config.yaml
d_model: 192
attn_scale: 0.125
bias: "all"
tie_embeddings: true
beta1: 0.93
weight_decay: 0.047
steps: 9516
Each number is 128 + 32 x the weight over its row's rms, rounded and kept within 0 to 255. Layers, rows and columns count from 0. Numbers have three digits each. The size before them is the row's rms in percent of the matrix's.

# layer 4 MLP up, 768x192, rms 0.137, rows 100-313, columns 64-127
101:167139105072165147107132146139105149169168144145087089110172111092126098167101100101113088163144103085115143105136073124121198165093167178081126134127058168163150147161154103183099158125129129
104:131096162090183099111120116109165183119164104109115116153118193148149133203112069096139188157149169078104115054117133141109142094187104147161133156144170242126104103092150141115099140092125130
094:183145115122086072090125161209190107167058128141099109153145139158144146111136131131163176194069109150161161084114134144115152126103110145067122090164092122115152166115141089129064151126145073
094:180161107176137151180083117179073105070107121155095130172098102097145126109114101091138133135117096146076070121106108123151166155109129144139138127106168103123189107083116170141148186107090164
103:082124120136136135132046134097147103099126138132093109143124130123127139087090192199164179136169115154158154119136145124167189118096149098136139115144076108184109170146226093117091138110139149
105:094132122115157131060191093135137144089138096155111136137054175126127165145116135133126142147126049114167099091089158097165101158112101131145092052184116105104112181137056099059107091116121148
088:155104108135166088079074124175084156199143054150147117172190145135193130130139084121130159121115140109149197152187072162107128125078125121154105136108166162135145180088180158081155191115149142
099:103107100140185117094151114154125115147114117119136136129091099117128118083165164204107116126161068114156135087151179120077070118142146112099136080095113140132179100137150169100150042149110153
097:125110080138151100168148099106178064152125152128156184109146116115073156123118083146147105136140191148169207155117128153098123120129101140140111133162103137086177114163169161097098097128162133
102:189114148175143111114099180169110100081141099211123067120098121183151145164113105138153076161118111171132096156111131084151198100115177135132129173110056158090146085116131186109161095106116156
091:122119153165084095092119109159085106128150115151143149055138112111136182104099081144132137133092092128111140166173099139079123136185158171122114149163079116076160048109122138163166159129076208
100:214157049124202100119145101133139103166082114165140178193119094107097092127156084086159115129128170117081114090042090137126132178160122155176162052171146123104144153204157147104096141197127067
097:151068123089139140127119177135103149062117172135213121117099133167161123141046154088125068144117102109141124139177135102104128169082161103153142129136105115032098093104132159140111119114125154
104:170213103153146202168134084113090098119129099104115129148101129171168145088174100164174221101093077159149160096107096131159153101126130115126148145160144164071102110147121159140199138113133134
100:104094108156126093116175145084133059117092121161133087192168108151123137141152139106161143121090131172082124067100066114098081106127135171118138055081102128103173076137191127099108131180094127
106:161124108096138138161144166169092098167131094150084147140124125138150088135120100130141148145133149102131173092186078141150081185162084074070063125116126137048132115095104107164134134105112142
108:121136100098112169126135142102158116054134115038118120166132093090125149153122135127095152151134132125047114097154138098114113195164063102126129113118138137126130146117131153152184071124150111
102:158092137142116216136165156059076120099148096124162167114150169119203072172178133151105170112148194143073163131133137131080157135110095124165077140106094098151144099078167077055167120112066113
093:099122150129123110126122152113114130182091113091075087130135100110107126133132155198200100128168134110157190036155114102118160067092138113156083123079173103130120143131102134085106156093160129
089:158166148141123085082179078114095169149104090179142165150135140189085132183076111144138164132151109123054131107106103158076168128172160136090131126182131121158134161132098080106088136112185106
098:074107145145093149163125136165120170149114094166140078126137165148092126117120099147127078182189190169134162160084159170208140073165174132100136065042132137130134126109078127101078131193110105
101:131143159140136148139175083177098109181150110217114151080089112146107116148139110089127118150105140143058085174096156127114096141086155128153130149099108099107092166156130120151107215101151136
100:130172103091129142145128082123184123097126191099147111091156152143083097156167142140142150093143104170173146116130068123166157124061063121084090171099139119120129131142165132138141106137108132
100:149070110106153136081112134064129114121145172096163133101120127127181094100114098135143142143119156110190137128122137127129191146139173117147146151142142155086135139129139168109166097086172167
100:071071083162108109157128119159161163219088145108142137142162096194166129140074058115118080150169110083143154154151121114122114175125139141122127102160156114081158087100173170148120162135180094
096:097076115133169143099128125105103139150120097126172126093109108144112085096132069144082134152130113132122107196115105135127196155156125083081168128145153103121094117114165124146150129157109178
097:094136151163108151171166080136124121134108149101044127141142129118124079172112125168112094093088140127092186160075166050103194172075116168095141193148151144126119154128121179190157087115121171
103:105145094105146156228133142120125167148120175127105109128117123216106060172159163124152127123108137158092125066168098083131083149103159109111164164110135134163119119077147124095076145129134143
098:103112189176116116159105165121083116151055122108162177138110164116170151087147140119125130046126086131110169140123117132164166180090105137134121139110128070089149091109089150145118106080154113
103:158157173100108164181159197110120139169145151146089073102116136137137102153114170136177121159057081120145108145204146193135120109075160120101170140135117136099118088159151120114152177134158131
092:102191116122098095117109181155173158148166092136118157146135126059117168134111137115106126157101217119120124116118179095129114157091088140075155097156178125049173141153085077187116156168119176
106:154145152106163084105163106105105113161110148111143147141112166175109146091122135162104101126158165151190057134129091112060106126103166161142143114162121089129119099075081165090109082072140150
095:099139193118099126066104146099114194115144130108176151118071158162107084127146134084200144103090114129119125078085150126107108133130171061149134101092117106157171104152107141088146171147115153
094:146116108056149177068086182179142134070150123092138113119174112161131145164110105171126163092105183111121110108167106157140112101072130071184151098124147108071137136093129119154118171171117109
102:112106102152143160146155095104153096133141108058123123166168112144125163159122072114145101120154142159125057148089173110136107120122090166116139114105137134178124115063090160108147138063106158
099:110147194166110132158162151141148179138148141119149125100127108147096097070151154157083117110084086140144104080148113179134104165113140168086079177148153172165119164124171034145124157094045064
104:112091145107152096145096134121136155079105104137133147131147081182171086223142113116095132098115039130130110069118131110165151083085107198135136132148148139115139132110129136098157109107095137
099:099145152100148158068136093163089106173140145177085163168118151138092147118144129172175133196147088137120180075167171082137123172148104150101112116137181131163123103133090200174114089149205115
104:109098154084130103158118193132115133112087083139069085122154093150125121089173161135129130142180135137128089076126131120121065152123075168117119158142165074167091126117145111128110110087088115
104:128157102168037118145118115106101114096152174125119101105101159140105150144087043094133120133123095141184125097115138148125088136126139097139165135126160140198156155152101121164211118144112128
100:143167103148112138107097162099106123135132131179126098149159107143070126155163102077130093164154126146078111082158077168156134089159146116161115116177177145163134095158125113135132129079155100
097:124102075156093123150168066085139131123160132141176197100104138136123100171105129090169181112140095123117152151115131095085131157152138074136068152151091144105238103094131112116143146096132090
104:115114186115117137128109128187100170122155115104185187114143063130046128140105081095086124126154119086087071076138155130123092138151067125085089109131202152122144171141139182138105128087135146
099:145150086140086076138110146092102126116095148108149130150098102136144105069154081142110138103108084191054160080077103148154177099072087149096107080174115179087151133140145092135047132110167164
097:169097191117099162109073137143136107183149087186161089114171100124138146124166082103063109070100138072163099103147140117099125137125105167130128188087128181130171158130116093147126065158072131
110:125127117116166112101188165171181084140119097166167125106176130167141080107112121170139116171212146090147152113166164096143145105154084166117129098119123176103152096140101100109092061070133115
101:139154137129080118123127136118092153140102087182103159146143120139155139136085062162184110110174046092133133082128073120096157128126150135108142087104154163183129139124103126190153145136097118
098:201099079104093196093161138140077171115084100160091168194111098125170136121104106115157163080134149108096121111106131128084151155092125079125086085058157122191105100140119118144108188151111134
106:140136143162125102167128084153141160107159154095097074128111091102159148141131120151088172149073086192180206039077131127129150148165147183109153158087103132161179082184113182146148132139166196
104:128156081094143158077115155120134082185147114142092102161112174091161130065065110180158154207154101178169119132109134139127106148161151185153188125137095140148078128132126160121144119134113123
112:096112124103044115137147126151079109130179098150115188148127145174108141120139116108172116213145165151115100068156079127132108186180153118137120119152126122098112083127103112165100130108121122
103:091127157100194111115099135144109147100161140141088135100153161076129144093114111171171136182133124195128149146131111237149149107147139176156117083083058146072112171114151075122116165156134142
105:115090128159115141182166122133093115039134140158108123096113092156110034130112091114130175116195105157065157154159185219153099193106128157152159077167088121108131122121124103175177160106111125
092:136132123105165136082132053114133173122128091197148146127112070156180115112110092139145067108177177142146081161115087059079062173131124143124100135155106123132124118167118120148119077122134184
100:161176172114064121108144158083109096144163136160088091130121139137101149147136106181110126166133077119116117114103100126094191082108111135164140190085138177148184091117126175054107149081114135
100:101140118185144090123149131091136115133145120120148146183085080142107096103105145153119141074074100067192133128176133163098131109151175157139088151148101114116110114140127098114138111136129182
101:178131086140175171107125154143138121166192128107123142061132112148113094126096180097160147120161145122191174097126195133139142096111100129111117067148124149124061143118078155119181118106139064
091:149132183184137083131141113077101111168094128126140107090108151115168102123165181098140118161100113111109191134146123114109188141117142107107107091176123154116130171143112113045121133137116030
100:084074072093069119131124075171141120144146098132171145114139121163116123087182146096095150117147097086184169105144048162100174113149096070105196130148137093149128128110131140171145166127109156
102:139122159115147083118118111128047202136141171095104136143147130181102128124111111078140179090113140119150224154120124116144155128189165132155126131126085170130115143143146112091084098120182148
112:119119167151131126109182156074159122122112178088090064165083122109138113150078075165119182126137133116127165104137159153090073102135126199145043072163190106101159093172090155079143195163134160
101:122146126099147124123076140098116155160159119167095166102140143135122080095146146068151079150162102117084103116108167130138087116107121178130156162131158179098100106085156182157138169105109162
096:099162136102129117100149119148122149135125121064128157123099121132166077158082151122146089080136112128139153164141168101111090144086123191110188111073177114143107125149123144171147150146142048
093:119107113130152108123153121168119167138139163122138186154157168119153134122068120120165133140172094167212146112131142154084128138069112097167125159181086129156118129094139142151109144180092125
096:117071095097198106082130136090195108167142082108112138123157132091083094140145110147162144179134126163111110108155151167109129108065125158104155159129147080109105115144225075138093134161126156
103:145107107084136079116076125123085089088139093108173165086114154164063102094158123113168126041135117114163169130159120150118116130134121103125095090135166090151186109204140140112161148106160143
095:116140119077127134145165144136159132075176063131097103128138122109121181115168125137156117133153135161182120116112156194160124125074161164136133083105128074066128176055123192121095113110137110
112:129127097150155142091126133118138121126116092095122145044097135158162047149172091125114164118133061130178134136117064155161080132068105106095142158146135151121183098132133188094209149085159153
099:107163063124170053126145092168144177114122143199123176133150123108085159136151098151139139137110120128169213118160122173138103200079157064092127053107083134138077148083168077159128183157141136
097:156095120114100118084124171091160112158165067177126097142111130142117110157108139114146078140176137089177095111129126129186192066134072111087117169124196085127145117086148128116085091155136150
100:131058088044129093121171090176125127097124081196076127098109159130101165130162166121138088116089172191133082084103126182132137169122184106016140114147069114142126087129142112100145142040096161
092:148107168173145126098153120173192121105158169082161155098104159144154092135113057112085095142158130187098153085113139140129113129132126176172113118164121151207140147111147080109191161122143135
093:104045094125163120167114114166119110102122162112190127099139111067151123152126175140134138092134081104163171154111156167087133205119088167171134116200148092141089115116170123174108122131109087
100:180190083118113093080105125126084141085080084158129097106101167136113210112118132078132178117129145134066100110186183098096162086199147114104131118085230103125135158118115070146120147137132133
099:153147110129108146113106167124108108188154128124098142151097089148101142174157144156123097114138099166140178123130129149113071165127120189068173129124136073075077135171110077112124129125118153
095:179123126131115124172153167175141108133060108103109125078173126183129069157152128142178119155102092154101124093072104113109100122117124042067127176110135118116146118129100148127178129076162165
103:113160116133145121165165118120102149095105164106046153146154113042153136094133084138182097107110131139184087179084170135098132164135157134114059104104145155188121173122095151113156099132038189
098:074112136106121152131123160113181134044140096122136156126111151143116123201113127118126162100139091111167182115206119103085105128093162135089074140173143122103108081118125109148232117113195177
099:154125127120183201132154120140123163129183146128171141103129100116127132087112138121110176097081188123133133185215131112142063155124185211057132126100144124149161124105134144140144150107081143
098:152166160154130106164164159103154105138113128161099134147139117155102143131114129151142110119150167092091167074062140094220105135108095102036097075069092063150145103163148108131134112141142155
096:131083076157115068100155116131137144105197141121155112068156134112177189113059118165132106153197145086114106159139080148130175124152138184096124123141170115108103095090122129109148089161112118
108:099098112156077106109155113132189107176158133104136128114124128141110105173177129096147134076152152101179239165081151100140098119118057122113092078163069103177111155177183154162113120145140123
102:172132137161148117136176087162161147131061057180148128126144165093146130174113095120108128102172095131075173118125114106146105139125150151121128151072122128164149132107121113099159155143113124
103:123087179180102108110143147179068114135147125166112140170081080151105110098107116182115133137166161137159124133134157140136156120164141102181095114068105110134144142129114083126154109180156123
096:119148123130121056107171185139118124146107114188126099165150111127149080108103095175092117107132167139121110137098105078105116235114156188097166103074121094159157153102068162128158087124151176
105:102181151119087146127153139116096172090178159117085136175071091069164117094113127110184136134116123173156116117157139087176163127137155069108116139082142178075127139136149184143094134175167142
097:139170132111152169095085117181098125147176084161153154147124134136081124090131161129172129146095157156130091114146131127146148116135083097151153156119151125144103177140089120120113136150155121
095:117087097119139149227118115116135150097147089114122156163134069084192151091112095119125112109086079151089144161101114098089149157141082087150089094133115123177113110153183152162129143074117144
107:168130130130168105132145151199136175140087156128066167164088135126166135103182116132125108173119125075138172141130157128160129119130137116098129120164102095084159169133071142062195121141122192
101:187118127188123085158135133143161120171125107118121140113139119133122126157065086066175142147168113153080166118173177153077129131189129163139128138092087157132155179155052116181176051121146153
107:125164161138110206101090155121150106161078117171091134097100155151141095144170117170075125117126141106099112138101124162176147145086132140133095098141097092101121139161166156100081109162147163
100:118112118200150078137187169193112087131140090125171123121091121146094129112113169130141056107067136133156081162076140157061120153168154131094107210136142109083105120099136137116088131165115142
097:136094134110131145135182103115087127087168059101137126092115130159153132136100164102086184111155159058116137109156101115112201122123142131149150156073103096191118140095127142074147172142134119
104:143185134091217101164138084126152117102174136103100125039164097102085119089180071122124095142120115092129095136137145106135120189115124100126159130188158121168163103088158150118147105082112153
098:129138144146092164142114162157124126126074136191121135117125080154130134142132094141129149185076069096123178066097098145175104133067127144117157080106157109093128141126115080081106159179148134
102:154147133143158094135150110063130079119138177134089103126151144086170101118148180113134134138102098098107168138146116079147159103065170126135171174115105158162116151168134064132080157129121119
092:141117105117124140105118137142156135090196098077150126084119161110162120216123085078135134122153092142128138141139194125117111149113115099103149112092140097101136105111097220156096094117183185
094:172152204188136087137102178115099095153141162122123129168108082096079177116137042108060115125063147141100144118118155160149196158093113181152087139148147132151100090167147090100168153182121128
102:134150107098106200134119167161173079131105125132086109109106157115135140139159117153056122117077102172134124147118169117111111117140167076132105146175075065137115089180138100133141150125086105
092:074166096122080165141180102122121072076054117156093184181122127190126151115173159083178097133155159120143105151145137132117131143179184055139139153187126156131164136176116110129060163116107169
103:122119146125079163096072146081098154163156152131181183174121108147173111169056128162110062078173076173159125134160162151131108109092119145127176138117141044153088135192104178103137126109096111
097:140120143154126071142132089114135126175108143113149140119106098186101108148167108158117148145119090078082130165144048207084070055151148082141142089123137127162158148129157165142080105098189144
099:149137109139090122129147146094140159192177111150148081114198121098142162156154109159084102118113087152134096116100078178074111114067153110191144130128072109154113093141134127167114131133187103
101:143142126080101106104132139100082099168124146102207044100116089121115155180105156152117132135134175169148160193129111103145134182107071164111110105065130142138128122121155117141124115136135131
106:136088141167132167151196132141126105134189134113045184145117148130170072124165131113156087132119142113165164100139147092082148118124098190157132159085144159116067079181136118137133070124137149
101:068061153084103115107134178123139201107153089099111124201107107129114134206165104153161116141159130131145067145148162109095124130137181144149105128202195123112133131131173154148155124186109126
101:123138115108112117138098184162132122088114155187155140185088182098151098130124123135114155086112126101111116097137179084157178151102124104084108086118143140131074135134128117116138166123229082
101:166121056156147123149099169112135180108166135100105114115133155181099101156101142139183152123149135138124107107143176128148093149089135195125119104146092063128126066100126139148239117038150088
099:080142095112123083101114074115128162145153042127050135204093119176144102156126086084164153070106128192146133120104131114087128102105118160136129131205162120143192148086056134168139156130102184
101:071094210115197163086074106138079126171164148131093150085121112098140121106185140074101068108128149117189088075165072150055178127135178094155160087125139099141155132082068133079141101126123164
108:134091105123085091126152130108105081110103111157190192130091138165139088136068135117152116135112087123210184116111146127131161139103147127095143094120145139112174125128147107123147117090116153
103:092114172127165161116143170077154094123161157130144182123144070147126128187139149141126084083101153131185124075129149170143139147091128140169117169122178077106199116110087110080180137191128121
108:160092094183155086176177118129104110080088125131135172131096139127135141168156133101098151148149176173082098166123108169156155169102144107182111104120121115110125145185168151166144195138157146
092:139116093086136140169087076078105164122132135155159075134124136138115132107158155094114121081118112118093202121086150114104148082088150169164117088179146183105208044121150178156062135087096126
095:122116153106075080118098217107164124100112092091111178153077104152158073114063128123109120093115145127101156188114129094142158117096113145156122155138123120137213143110132118131164121145131156
099:211127184093197136140129132110116161083134141098095116109133111115129105086137203151115122154113136136165146149138151129122129171125119149160099186117141126148174150169104025157109094074106093
104:112148040125114158095133081173180134116189106144109132123148152164130132162117073152094128113117161123152072122160100233146128081113057099130128149190162115081178159153092104122093107121126096
097:117134084052109112197127094122125117126145114118112118205124170159125132135104182107172122126197138133111139155128209164072151200131121173154147129107106094140133183106088092084150106113124139
101:137100159120126118093093071108173110111130102136160094166141047116152134080164117079104104067163174112107117118128151192078149104046156090152123128123107166105166178119041117132078153194099126
095:102126083128139114103212132145093113123123116128120117162154053143039167103130110121102128102097077167137159119070068120131161130140184094110087115164169131103135210139076188125144153197088133
103:114119120184151166084139147144106115166149111123157159083102132133072143198100123128168057129153173065141127055172160053158132111094088142090189089146102143141163142171168126160162162106033092
105:119125130103115114120137141148111172107160178182120139200149118197150092108137090153169169173153132159088087113144131107158107151080137153172106093081100125201162142131138121123121124116076142
107:181124137113067187163153133156147138100219194174095135137140164170149150123108093130118096110123131133168152096132141100097162031132155171101099154104124119166110144135100104101100098121126114
109:141109124057110175132088108147153085127079102120142094131143173128141096160150130095110148124128135145157163082184152165098115163098091144125132075123146143102169125087194104146153067111167099
097:133128157133110146126152153120151151137094143155111078138164115089179090131120102124146141056119168154177141133164121188131174101109099127167146165179176115139164077180090178057125129059159131
090:121115161065167117127096164140202107130143075140083138123170114126096110146149112126092160123070133154125168076134144168050148152092182114104056130167090150111143139138143097158116130146165162
102:102071081147149097132105166141140123183097115149132149179152093187175158112128144163173126081124165122096169077162055142146123102125172107126163089148193160104092142107089125145119104136133098
102:075154123153107130097170112136185184095179153106153084109125133119149105133114141066068137129092084131113095131138157113183118130108099133105109142167151103143170056135100109097104121103138150
106:168087153169112101189141086160061141064090111131111134114149095150131129116131097088125140086130109194126138093160075138135118176112138181110110149093127121138157158124102118145159141166146162
101:069149147110122127111073080123182154150180132091106126112146109165133117116124122165145101112144145057144131143111095102088100139120098119107046186126086141155107137138162116132115157115156110
096:103132116171108137115132115115124150153152156185173090122108164118204136179123147095133112093058145111122127094151107102100087164117128071122142150180140116097142162215183079162160138121117129
096:140158167090139107116094116183109168137073057080147132138189115098099129169170128094103148152112128136174177082092136099094115050166133110137082127120114099111152172122114129125076157106153110
099:039126140111182155049131157112157142110152159142146194126174169118140140094132133120123141090062093147144110106122094226120133159141135197108090098160156096140127142096153129124058120125106114
099:165100147160134087103165129079160164127208101148094086155113108180116134163178117110137078160135096058095092149123131106153134140099105125113112206126149209105162124113124110113133163159158157
098:112082181090144102163140167111129118132158164107139194175165136126119126148144139070090116097176130172170118089136096100104121096106123151073157119162167185139120135147120140066152146135168214
090:197119110092099123128108144109136148153109114136084065074150149140052158096167141118088126061128156094136131151115109092113157100118168108132125123159127046089132183137145152185143085086094117
090:106147204135114203186161105114143084133095070134088120168102124113108157119144042137136172123143159080164138144098120136114088113147193133139137072174145148144184076148144158064068094079116158
097:144158131156108102125175101086142147074110109090153116176143166071184112078150137142160137153165151151114118070098093190137122119103155103113107076161188134106143148134142107138060136120168147
103:151141133174139137090125127171100155157114071137119141100102140073178107145161100107090142154102156128102104121140087081167117143095136111084168199127079112153159073135065135156129150157150104
098:144164121171187072154114075091096125068096123147150106162088143122067138109125067125139149065129110135104103125139120076117176159141151086116139102123134117127155187163123092064120160091107118
092:139105120116166139133113064138115144111184141161122105158170179098137051090100086121107095146136106147060138192027151108108080103066116098093105144118136106096143097141122212110112139124055182
103:183150138101113105134137141151107133106138196059107142129085090111138179187107135077124123134081124075110115137112130085170186115137117069144128142169158160172166077111088151112126118118161123
100:168132114132155136097166139143125131055076086169110139103151172088125165110128090057097149149145135138129153086076138155144138102112136160160101143133120096125148177149115131092116092137145090
104:153099178162114137073138156123124132097161080145132127113146042161094142110136137049070142093087139124084137085136032121117149171126133109126088061176160082125067132106118092088140150108197123
109:172144112104111124106089152137123119121101141185084159112150077180123134133115121126135144085114151154199146093087124147115190137043069151090132071138141144163056139046090085114104149130159081
097:147112115127147110132138115124170122174115174163145075114126112146082154150094140120140156088150151110127126073136178141140083127101128185127125121178099071165172078087124088075122116068140136
104:156166167125104142139115151135147145129090142148164091114137068039080090076139126138129112079155143117144182100137121176113190173144088168106090126139161086125097086055161135123140069094161145
096:136193162158132120130125180124195162157101060133157080163137149096167121213112101200120143128153125092138099120156113110195128140118140191095076118100134153121126136091101094116095106155109134
103:110136082155091110156205124141171096176100191105141107102163157185124167144127095136115128071152124113154108081134082121148145123107127110142129142126171157108119110131124127049162110174167211
100:121150138139078099128070129119165103118114159110111147076148154133131175190129137070096069111096103143089108134072094100118132152074093162154133166158116190126136148142111131137079140093174149
102:097123137133145138054184150102128124093169074138153140153137149172099140081108132097107164072146074138130169136185070134084080111107044129110066179170049121147177134101136137135134140133128143
096:177144132095161168119086116132114105133215168124102130144103129086164154133115124181176118113118083146115106175134103097126144131150115063114100087118192099113058128164171070150141175108135120
099:170124171072113131078165102150044094118096159136153149132108142136116157100133126104142197121141138152130156085152074149163139058140063098158167109152068121181178176069127079079158145113136110
097:133117121031186116164195142124122159092162097131155113113110146111104120105192149116143101094084115136056086125156149142127068159128093134152114098190122149159136156155180189159152074076093117
099:167097136089079099081159199092124128131152171119097103082087124146149174091223111094185157107141188150121113145158098095132078108113094127158119105120110130147110149095089094167118210145053117
099:058137105157089120137101129063128090139117114140184148085137123151087092144153093114156090115150104117129179175146164129083130142161117069097133107117102138137162071132095110170179149078106145
099:073115152063048098096115129115181107103160108158135113188098156101092082063130144150195097107144116153122170134133150117171157105161048144124082102109094166103122173188183165090145150132135177
100:069108158147092205099126140103106080146142096146185164147162120142154075130144155148117143105164114163123122047135113126117121127118100084127136100168131137136096096106090152138086104123111177
105:137134084120105156101133152108115050078103062037136117134073121115124113137108148120128166189207136136114131081154159104155095121103137172159122111206179131129144140081188130087132158127147193
096:119138140150142132101095136118086131135180134125131119113128163161142145171124110133166158128059095160150118129106152152098146138078123179118099143139139037224140102123129196148107155113130136
102:145132075161116128127204161107075110159179163136118146161126107109135131074121109169112079146142176102126137125220124141172072169106145207112148112116166136139155107144148075145075134122145097
103:123091095167087155098113132169123107155157063144099158123087060144137108107146138161145170117117092233184098122120144077094107098099132148111132122147091143113161065114167181080178135124130183
099:179122097112139163126127123138138173110162084085181128158097121141086100139116170087121061144098217166123155140105124102163133164122117164153159108122125176099108140091123105133149115137129140
106:176090194107108123091144152157152105124100080141110091066185102163099162149121129123119145134128099121082029087168153135160116143190160087116171148137127117127167065162096149140079086104147124
098:137148092119110103150115176194133115117106174129154129131157103139127124101176132135115135173122122125132135111163105107111126147109141159188129110102130092139087168120131105131185142083107126
099:173145211151137125146153145078106077050148130161107138091138085066076150121129154083092093148105136145058154107100138143161057186147105146105122144132139134123109151145114144121203145139171122
100:082084110085107090100095227152160128107110118166139158070106129120138139200161162100124134150100107076103173097169101079151181108107117084112143115201121081178096170133118106153162144132162124
097:117153155149137125124086118128160152098164166134109141114113125113214106161049154138203149095129132107116110156133133113125133150125163157168150138111194127057074106138092085088136113151146195
096:172115085142091140139143130059119106139151150137131107157139156158124098163201121112135098063117124119154114114138158150143125127147073149103117188049078144131178132174208105170082090163097158
101:142118129119132131124163117120113127078170149140132128151142119074142113070117085082104139146133159127101114115141138135151119170140129105080111165177101162128154131085165102164106087094141168
095:132097074095196172144141149161134063101074107062108124158102166159102132108126079068162138180118102145156122125186131143157145127140173136147115123161100164155104069083157130078135100182142139
094:135127156143126129103140126130117161233153143108145129143117153165086090150124082163162117093136176160091080113140134138090135090111126128107150131120096143084093179164135113167137136153151111
104:097139085155137161136137127169063067110144129213118163157109135150140096166077154156088150120057153120140153172106099117124153192152130083151129096147065161120100096163193148111160144180147164
104:210101159101124105055197191128106120133145146124119155142171058143137110117091116153143160096155137075087075155125099124142120146129146139108141146150164160171095105120167116107124124098168126
096:084119129200183129220101166141134057161177142156091090129150144131095117119156126141083167170046145145135137094201102095083158065127079093137086127091071127180146105146106151095065110152184099
097:133230145082124134142102120163159142107120134128136133101098148166106180153091114134097103112156133127147153124123051173183125152100131122143147058147148199191133122114080136159140127085113145
100:132123127128091145183125115101089111110112180100141200101143127080166142100148096133151075131160113126135135157158128131187091098097123136162123101150085114112157083165141110060095129163179072
104:127079118093134196140177097191150134173159119171112134125175130172141155140128101152145118113154116141180086128100135136175105168129117120067094113175140145126152162118124130110181143153129106
100:178139167137084107112128159140126161147123122128020148111151058087149138156107067145102132146113123137102140173065113150165137102107166108108133099131114142171159133182162092109139112125141079
101:110151094124138125145121135105150071088150116155186165113129141105142068172091059090137128121144151160130136058142101084122115085021087124125080117093119112135112120112136139086122128157142079
102:165150085079095110079086113064137130138124162126113053088113133160132169171103153088149067119165106157147137098162071113186167192096078173134179142174072072124123112127118097104164119166066096
099:149130123094083126099157129142164112154100060112193086128089133144166170080162142138121105121084128205121098064169151133142120163161129050114126149204123117172150153099134143200123142116146161
101:098126139137114211131077129104115077183143132102090115167109106140064166135212069119114179091103128201132174119186146118121125086092065179114103136201172106102086162112172118085159085148131132
101:117161165141090147112138165152089156137115109151125170118116162134119111146092119155122099059113152197120113157102126145083097087065149129053125146196069141126110179119120085172108139119072170
098:177123141146104156108125124174151139130150135151108131097124159115154134126162131085172174132143137166157118138182168122114079124147186138154155175222133157111139141175069097138134107110119199
104:185103150135094145110138138121139121127179142148116124126150087170140115076093160106186068118158124181110208118109124089122119115104117147113103096123111108095122177097130126175129129134096085
100:124196126084102139128153130136141126103166163152126138125110093110049146213136155094079093121108133152098133144139155154072151137106097126098132140161118149135103155126134091068099127163105120
102:137170133131138143086150167221146091123127082158132117125105067129163143122152086140124141120105146154012141068152105086086052120094143121074058185092108152109145160118072190101096120101143106
102:130116133110171109065122149064074132151143120125107145163145126120147092105093099089115116131123168115144157132157139141130120154090104225183135141135203139143146157131110170101164117053116134
105:125137121177121141170115114144148131119118090157140226069147137110110109087108109083130160153150082145100094158170066153115136134115089151058128149119129113159187104120141113048136200126140199
099:105195168132116146123090083158068163161150133077148129127088154082128108163106081119175132153147147188153128107152163142207095141138146070126074076069139074183153147136114102136169130119180144
108:114176119151051111106169133163205124162164159086100152116110148093111128091109067148148109157155099147114187078080115184095134109144193136113135158115157176146154145166151144166079134127140158
112:155098118140149128094125108110124158139116089131154117168110139095147139103100114081156068120148142131139056080112148181138183096084165069147068156150165156093159114114140162178146147154139072
093:198105162146101103069139118133078101199127175115140079102130104139229117117119144158143111165134116166111137154114102171107116069150155077094148097050100186192154128110123115145100064083177086
103:077155103087127139136137152118199148143109139115088139090169118165170136106133149098094157170125083192123162140108125054153153111094167126056134105150160072154148143143113113143138113069059075
099:079147180123129059154121140073156128187118151098096123152084161154157167131149101120115101185159074136116143149124189118235095140091109151190115106080197123196157081126113118111120126114151089
100:102162114173125076125138166103216166151148136119135133152121158078106090180098127157185141146103176156163131102123094106092170067090158191136144118130119087116074097142180116129142137137154100
103:101113095139089090107162106130101123145146116123106108136141059098067104118156129088134140160133125167102096105162115131105126165132135134165134107093188138111121156118121080143198101157137126
110:069106065099137141146083158184153106141113095137099110107176122149119190167125116113153128098179136152111142149076100089111130170097119126125156122145143131084120130087143142120120105122107105
104:148079167130109120145137160105118150095162135179072172097154129116174143139098092163109199136137088177096107083118090191125113164162097132133093115155117150154130127114146153139165175156168133
093:169091134122090079134134141129146131189108116167207137157125121067097134180100184100122144147139152167104186070143118163084141121140104180164114140093141062128118174099164117138119133116091158
102:099104102149153114105103095037192151120157106080101118127170174168168095148113098170102151158112062109094125089107155049175122111110165097115055121145122159145119146143094147176135152124124131
101:098125116113156165132090125093074105110143202164108128190125128168067154160148102119111117139156120140086103076117161079105152135139164130110162115136127161106176168096188129104109145093113143
096:158171197146101132126137144078124128150136153114081187136149165116116061118096143128086168093110102116132107134122124177079121081140217147132166132082197121105099133132169117151103116165142077
099:098129077084154119170122171107092122109147143144150059138112105075137141176116085177125180124093147132149142140089147090120129140118183107100154068136095141118125102142145139149185142118106185
093:099145110129133063161072173162173118103122119156173120120098126137188145128133144132136105142062072145127136125061157116069126100134094111103142148151087151171142127145162132156148089147062116
111:146132101131146106063090154144097134067111103122125150122148118112097114120077162077118168101147123166123129133163152075129215164171137172083147183134241168121134117127100185165128076121113138
093:171179107142171114176140070107139151124084107106098048132116171134115143104150109104116152130150145122125098118119108154134157153081162076166079036152131120147146100186107155109129097139111148
101:127133160139132078145088113118161090150154087131111110198197099125090159106156128127148192154141140100161136110104191146060230056138158127151134063158097095121148163117113110062149111185142113
097:153105104165140157183114134110112134148155123134148176159128153092098122134127113125104041057103076081113124149146158114200099146075153135082100145161145147120148146079107182124157069095163147
093:147134107093144142169089048146107098139120080163143153068125154123096110112151151076158131084144145139134120169078140124131126082170108115106131138132133163088134158142087172122127143101095126
108:062141114133150140091116132138124086115132082189181123097138102123129104128115104111078137074138186128144135136148016176177116137129119147173147124187160119146119129116156207154123135100161130
088:117115169034164146048128113148122121161112075173090093128034156089108137123103154097099120155110106130120137135135116112111143105106081131136124126144147155102102178125142101163127161138175169
101:084104092145205140204156139138110145158125103116094118078187057162143123162162166145165126149150125089090112101135091160170129140104135108111159123162118117091140115097108160123169170157051151